From a checkpoint of a small transformer trained on Wikipedia.
Architecture: RMSNorm before each block, rotary positions, no biases in attention or MLP, untied embeddings.
Training: 84M tokens, 3118 steps.
Each number is 128 + 32 x the weight over its row's rms, rounded and kept within 0 to 255. Layers, rows and columns count from 0. Numbers have three digits each. The size before them is the row's rms in percent of the matrix's.

# layer 3 attention output (transposed), 128x96, rms 0.131, rows 85-95, columns 0-95
073:134133150045127092102105102147181076116109119100169085121091146124113117099186093147116102151162121158133091127069087158096108106178148093172112138066098053113158118149128125081125135078069161168172131056118135152180089109164136142172148087112149109150120131123074096132134156126094121095
066:080102100179162180148156164137108143079164079185103122140078086149133102151101183124143113149143075134122198155163167129171126137065164147175162120173173171101132159071122111138121110139168100115129151172100193134144147141061142118129119151121102114144161147195178149101146166132119147151
081:085143189081118092091145081164165142120194119112160126132163087123085145162117108177145128120124187143124126101118128148141112145104116173160112118079131145110134072141153160174076118058133061141092136168190137101090169128104141115099092134149093117095140170137196137161119112195137194162
097:145170200152153156053098160061155116085091129163150088138156162145162103131121115140129158157159081103152066059161121158105106046153105127120151076135099170111183109123090105069154128113118094139113077073136098088109107108128150129114141104156101136145148152126136117120104120050134109100
078:081191155100118124118136123118131095081147131132123104078170102076155107083138065116072118127140179174094178103110133191113128123146112113129156088050167108151097161127169106199188071145094103106108124078128118126137162088136079128112121111191119098159135119126040125125121127139115119142
079:159148129121124119148053117159117178137124153174188157103143154102166137128119119172081185099106109156104107092170106148143055155151095138128183113102095147128134117137114121126140089125100120100116150135150158086141163068143099145146153223102109165126075121144100176114128200151113201189
079:077108075142109100100242178129093158134131100154121124149094102145125107144134140054117091160106149170144165149138070144142145157098080144089160102120136115090171126145079089109148124156148119098184143147059117161117166136093124158151124162096148143119172163139111139168175183161143077099
073:072167087174109143159078106196163126156166129155082209122096085129121109174126140096120142106098162121131141111186087083147190132122093089098114144161141161160154104139175149166127117112140144105151122169178095154126211115097123080134132160125102123134092120062123173120077126145151158166
088:173105107158087144105167172171085133149088144092099204131159131127100141134155122098082132132105135071132143117109063100103128109134108143056134146147101153154091126196099099151156141199134095119171118107118125135129125152188092151108056061170162136121099135097151090122138087049138117114
086:072089093139113144119144126133126119072149103182161113142094108139106135079116093156069096198168110129103103103131134123126097146129130036190146182152155100171075194127102105143162109088093069138154107169110121113181128151123075129099131185127116122118103104158063113074123138140108133161
090:115120134128102133155142081142154169206163155080093097119193115096156117135088174123123113108123194085123129146133147122190120092128115145102159086084131190160083131128144173135143126113062138088129117148187216134102140088144059099181125148105142122138163139102137156157157120148149089187
# layer 3 attention value, 128x96, rms 0.0576, rows 86-95, columns 0-95
061:116151140188110123094073112166182154119170140123183128131185126121109090075151090116087122112148176082114043081166080106099150173133147089126074121085184122103114108131143158087117110059113175105115096146134134094165139122140141081141152122087113100092105153097140136167133051100130125099
067:106160084159095145141134191126082185102108141180150119177088136092152112123135168136082121111142139172117074144140141146143141099151132082103130139102152084144128131111088035107182060080108130169116134116079147129147110119115066134154147121106118167103107099096102085080119103077071053128
085:113113115075109131158150086217038106101139102128100117122145084127101163154151123116122133171127112088154125147138154147113080102075157182165150134108125085097114135106082143133156154115144135152194171192091142176109136083179110164127076145108177183127123104090109094104166155181105135094
067:130135108135089111109145116134101129096083124138187136146090151172180156182078186196142055141080116133154074157105117145147137109108107128136105075164096164158136121214058145086059119144171087109154153121104122106075106101119114151157094141132133123104145090172115138099142153096123186133
067:089148082148106143168144189113131056104127197114114142140106119137106121148158155111084117154106145163105112089121157124135112100112155118101110119129100088131143082152057133132087111059146137131176153124198124148183091126065125082118111089147176149086127122109150067190066098081152092095
066:142108159144143135173081128111179169152176178117124158101141141139188112055108104144138098088167113041114106096129121103158147172181133121136074128147156104120084148103140136108105107119167113131078129138076100086175084119081138082133115155097130047093099154186123160184115100127142156147
061:136114137106146147155125207064096169143147184121128097139171159136106122084118120142120145058187104179136176151049131102090125160138132142041113105131096073135160115078084059096085109119103145149125148122121135099139119142119137118103186138095206141127144157137114097143122109083163103120
069:151108125063195104125124080073134084069149147123100146140138155135153095131110083135190065133122101104125210096128111111150132103129103136170150129147123150192170135123116161163084077148162134105098138120099090106140160133085128137126125211113141123119115110138150113085134138202185196170
068:155132126171093096135121102142182138111124147099200125143130158126115140162119135083094138121114172135124147138084093158156108162130094127197113126084153115071140105177155143110028124110073175115127133059212170096111139105155181121129087079116086107081105141120167155124150116103092118088
075:081159097150120119118118120113143123145023104142176119182110086226152135088152139125145079155120116115117112114103173144105122125138174091073146116128163134152147068162141086200139085134180135183106148121144116165167151149044137127114169147164144165141140118119090120148132179123105097138
# layer 3 attention query, 128x96, rms 0.0455, rows 96-119, columns 0-95
019:123086073135155117121122166137130111125111155147121226087141168151164146108130056170108088093147103106170068140146089128140141091145108093090084184139140092126119120107168166111043111111114099145162124127167135126114127160135215164132122107119153093133166163174098126090151079098147135187
018:066091165129143082157143116132157142151108056186136146168157112123140126166103165116132111177106146109136172101119163101066114146154141166145128126098121174153152118099063075109150116144142163133143196145150158134153137095172080116110168172171197092087113154140059144109079078125127171098
025:163162077153153185115162119106089118131193137141143149129090147176107136096137166165086113147158166113088158138103140138072110092102164119139110208152147103154165075105092099072188177110135139123116171127137178126172182151086133165116105112138124132102127149168117125149061116077184076141
021:223125153130135124149082116108110106120111169176120143190105145161122163083065108150099126146202158101153100101136161115126141081152082073116091148142101137170119114149093167147076143131142128148177131085117047143126159130200136124064147132137194148099190116097138148159121135138130142134
023:131107124177104097128118145131081155155111117113124120139086200128102070116136085113105122139141111096101118145139129153128100128115162129149081123100179204101078109101134168162128207188152097093177109085111076107155090112183196099137203117119151130105184155085179118124135133162094116164
029:100142167127153167168078132203154129128146126107177109174124125132206110161147171121126102107133083118093089178108139136150090159115182160156159087144183146108126121135123108079168129094060088126092185212151112116085138073134072130159129158092100160134077165126133119105097111137123127156
025:159156128092144162123136145084153153083126171122121156090099142136142232094117112155121147141129126132190103139125145121122150108164101117081124046197145140087101099086118121135179133151181129132125091068034092120108118141130170142104128160128158085074187122089141155150132174128094107107
025:195115130208086126055071112100090110140130146185128166114068119179126129121114142143082119105115177119139142127169117113125136130133038065076125125136129125114088133162077175138161153175137155130127092054149112148141130151179162132168129071093126151122149129153123085151151138079154109123
021:088146147090127106121151109196186163102131131094113110132094185100162120115107113117173129130188111165087131152131163128115090183066171175154118122088197155126182197128157095117142149114149141107095125170112093115101075109070078091094094148137093128127163161148134118073195114143141152110
023:102122138123151155144088171166082123154072161139099125108159152103145152157136151173184203075132175123125126174153103098133081112164152202139154120144220142126152099150146126088146174112125076123099082139158204089113134095169079133169122135118122152143185144101095096115147135120115134176
068:215153137164130129126134143068127130132138186158128127131137134163101164105090135147126075133085141121131077089146126145105166095155036061103139155129106104171091133139117105131112119169174160148163135043112113132164171160172183121127117106108169131087143097145079173168141145072156137086
047:181118098162110130080125056123171129096123155158071139114139145137137150081102111125125148155122089122147122097151106127120190137114047082185155150169154134182089126086055138159115113102121145131171086069112051141151164168139152161091082102086104132050135135115143132104160151123115115133
071:061130145104163102142108129166100126136126083092137105109118125101147070141155144121150173091139105128079138154121129113161059167083209209139135118112156166092157120137137154108169133088111104117119140238147170097079117106099055104150126140123097117149127160137185107108105089154120120170
043:161109113124118148121177118052092109151178123127120126154126146131109168153119144146138094128104130101139108099136117166111153092126083050060144138116073069165192148114165065142097111155171171158120151086098144155155203168114151153163174121115193146127135116050086150143138106139133149092
034:156145133114119157101110183186177150139097182165072126103161069144071108119162099130160121186143182121125173136129139104116130109128105143193071066132168196131107155137109140098128145117087116129126069063123094144131110095179166120073118146117092108122147069188128138179134158118128150138
072:065123135101153134167117128172161134110125097071144129107134119087158069130155135113125151103128108150112143170120137119141080154112195231138127129108163182088139104112106164096156107099113095118102134200171141099086103098120017127134089129138103112148142161153184094108099101169137120173
060:167113152163128076092154106081074109176143115171117120154106166185137205136092120133143136125127104095134115105147104132101186127131085039083143148134083039165154136105121097187113153176176168159141132112088115128115153163115203143155127100138161140111123121117077149172159121101123116109
043:172156162130100131085083165138079138149092145163099120120109103152085134133074115108154121157153165124182155078115120113146159070131095098126107116158071103132114147125177124154088146182136119123154135067055109169150109153139232125135142122137187142113124105156092188177144135066146154092
076:057145106112116145143151126141178150085117132079146133099147115076157043160140164142103127117129121158100156183112156119126098150131200196161122115126183200112120140122105126095128074070111127091109149155183156119127105091117041131132122143139111104130122144129182111055124118184119140172
062:174110085170145075129180092064084111138144139155103138143114168166152207084104118160131133114132069103130137128191113119129198145150091034101169148122091073145145115132113089160112129166168149161178125090138115109117171173145169166118108112119152162118154127076087134146151146098120095130
043:150113134139162099124136097093080100110143087157099151152116151180141164127185097095135142147172057080168135110137123125090140137111075069101184143145033091143140145134151084167115173172111156106170106099117073125104125178125186158120127131113207137146145114122107110155139136053150113137
046:107147143110152207157058151231165151121114151135136142089168121096127085106131159102119124086120192144129088121090135124159052138125153166160116104122168179092105112144139132098102134131090052127093118160121126118158161117102064110131072136093085131133186106159151097100110140127108176123
038:178144117181156155124108144085108178108070169175191085119139081133124152085118121154157100067107112086149141147098087154147203107120136068129117113152098138069112133123128127078156152184160174121170181124154165081157185152188126126125151109076141127143104126137145115137169139077090119122
039:167109098193149086122158176061059148138186124140158118179057097160136183100117118144114165132121093096147162138166129127155129134107120033120139177135097100100080149134116080159130144135125110136181161097142140075117161179132110143131143111084143155136144170142098092188111161127155088155
# layer 3 attention key, 128x96, rms 0.0462, rows 96-118, columns 0-95
021:096110120117090103077104107119173122118114139100186157105139142114088111148163162116128121110115132220045100125183121160078143189107156145142156143114121118118125099171162173127099139150128178174097104125220137125153082137116097163159097113145160102178112112070148214137133113124097116115
019:108146120171144160094114200180098108102179133111126163194131176191126117120136124124115204101117115126134157149065146147068146111138123147148127108117131120116141131161121133091084145098117145073081113090062137121019161123117130131141140142134118135101117050098118108171114112192117102176
022:143144125045111149106160065200106123125101100089133114181153178073119182118108132097132096095150109141158188108078158119141150158147126151141176127133122066124151113143121086157116080122128121114102151139127111201146118079144134114166071081113121129121155175152197082131186125115078163117
027:057126136086105109096139100113147161131084151143130129150140091103102093191125147104171100119094131216060132098173141123090124147123198185095174121166114148121103124116175109109156164202077062122129111082081175132133169126081153137129108121099168114173167137129112138123136108139140167101
033:124094107145121152187161106116106152127176158134167156105139172140131171094093090148114203213183085094123154161190119101088120163122106152144108128137152148141141143117120129105104178077111207120083163173107091176110140091144106102095151161110133170072065124157120145139104136157107079125
022:121166113127131175107128062155132050088125128090085122111130135127092189142114127113147087125134124103129167131099107105136122080088155109116134185112165084091079116150166145129141053151127120144122116061187166155127102116141117117092100134195093068113185090103139159111188155139059148086
024:152145132105148100127125169123082120163165145142104123139121098094069071189142156089142174078156149111094125160094133122151134217111132137165128123117145147129181173142188182165081165130129102112108089163166111147136142123052088039152138107115132167176113159107120121144091184100090120129
033:160129099175130160142145159170143192127142124102171164101158177147148177088133111195131161166148094120136141157123121182140125125116031135209097121123119134173127117122079139104164120105148204081117165148111081138109122094140128162126159149134076173084105091158099143129094125154123090194
025:098163164125167111111146117131118068172126113115099124182166098139117164164093130099115103089119147129108155135131102091178133142113116145158154171160108116088120131149145122127165140192178121152112110140149143110122086121142077141095079058163090072230167151078156112117121099057121209110
026:123065127107102068132111132119243144132080147106168168172152091121118078155112133097090093101156192187094068148113151147169144131095175145086096166109130166148137078140134166117151133138130080109124146119118129148093168133104187085139104146110171110149089179102111112171156136127113103104
093:144141097139130174160168164150107147105148091133122112073145191137153182107104123176114155197139112065185184159103131153111104103147031111184101096101133103155099159113054100118107095097152196120098144140111102120139112122164114207107122123124084119070117093148134117118106138139135111121
060:147169100136150179137154168197072129132176118140103121125149175137151165129138131173121156170112122078174169134126111153097094089119024140171117120127116090089110167125112098125111123166146214121113135145159124117133069148156127220147107107153076125089104076169141135101137097140102144100
099:122105128102133080114081089058176114131089146117141128146097083092109072131112120085132073071132154173087089117108158097162164165128226135092130112137144151156157093125140158148131124109116031151161113092126143098150159114091130063117116126119177135179172166086124119152138153098171116122
066:154134076171138154179182160139111120094162107124126122090110183127139133127096133167130149184147100073137187134089144161112112096161056125173105088117124133154089162123067098109089089076105206120108130138141087143159111146181149208107143138112080136055117093133131143105095131162132104131
051:103136188090109121102073105121134143108100147118154120153162075124122198110186133078121149083133118182139064143120121110170131145125209130086156144116141131130147094144164139163142149147153099111128144119114143122097131089053072028110129094168171160189126174114128104163135157082102116138
101:136114140103133075113081103061176109134085132105138134153085085106087058135113123071127074063131160173072099113082156095162164167138212116090128134118134141142145100122146156145143126110105023144167117101141157101140147124109138078131111124110171127187162154099132152156135152108165136110
084:136146114150120180142156143183079153099155106156120102112153156160164217125138137181113190191124105080170142140155106153103083099132028128177142119122124096137094159122104093103127125151166230112098148156101120143120105122167117187120148151140077142078106114154119109104121115145095133131
051:125152133129118154127115136128100163107130134134128099151169118152134255100176119136105150111132090125186111149125119122191106161099131129147160133081141093161097130143118108135135137122173160092132146130114139111128111090065072055097117080142120171130107178163122098162115189124039119143
096:114085105116120057121125126101164084140106112120149173141106092114102004153088146097127093105124149145054130097124145097107176128136194135110111106177122149083137112124154178122135143112084061168124090115154142159142144170150193134146122160096169098165158120082128154098127094152176114122
094:122155128161086172141166144199086129116158112142124132117182171159160192124143124194105190189101094094169146144167109164076074088164032101148138116133114105125114157111108094099123134137150205115110132157122117157116113118158114174125154143123079137066109117163105121092142100152098122152
057:131191125137122203142124126152121131129148147135119107116152138147160210139176152174143152114125090088207145162127110147158091094115090108114129163074128103138140119156122072105135120120165187100129151143143149089128101083080042109135106099160059155094075117168128077153097142091091177121
050:129095090129163065123112119077147116132106141109117145138067123101086000104116125116158077073135180185095111091083131151133130156121173166133077115147140168121155112117159181123106117099113052136164129108114142100139170151101197089165147143095130143140130134093135113127145134130174149126
034:173127109128144152124115152182109117128137151137167090168116201096148216149115175202075149134154098147106091131110166149120178092162111147117150102136090091188152121069125147170146067151118151162159125148157096066102147127161112165146143093177154158112136138161114075132155161108093097170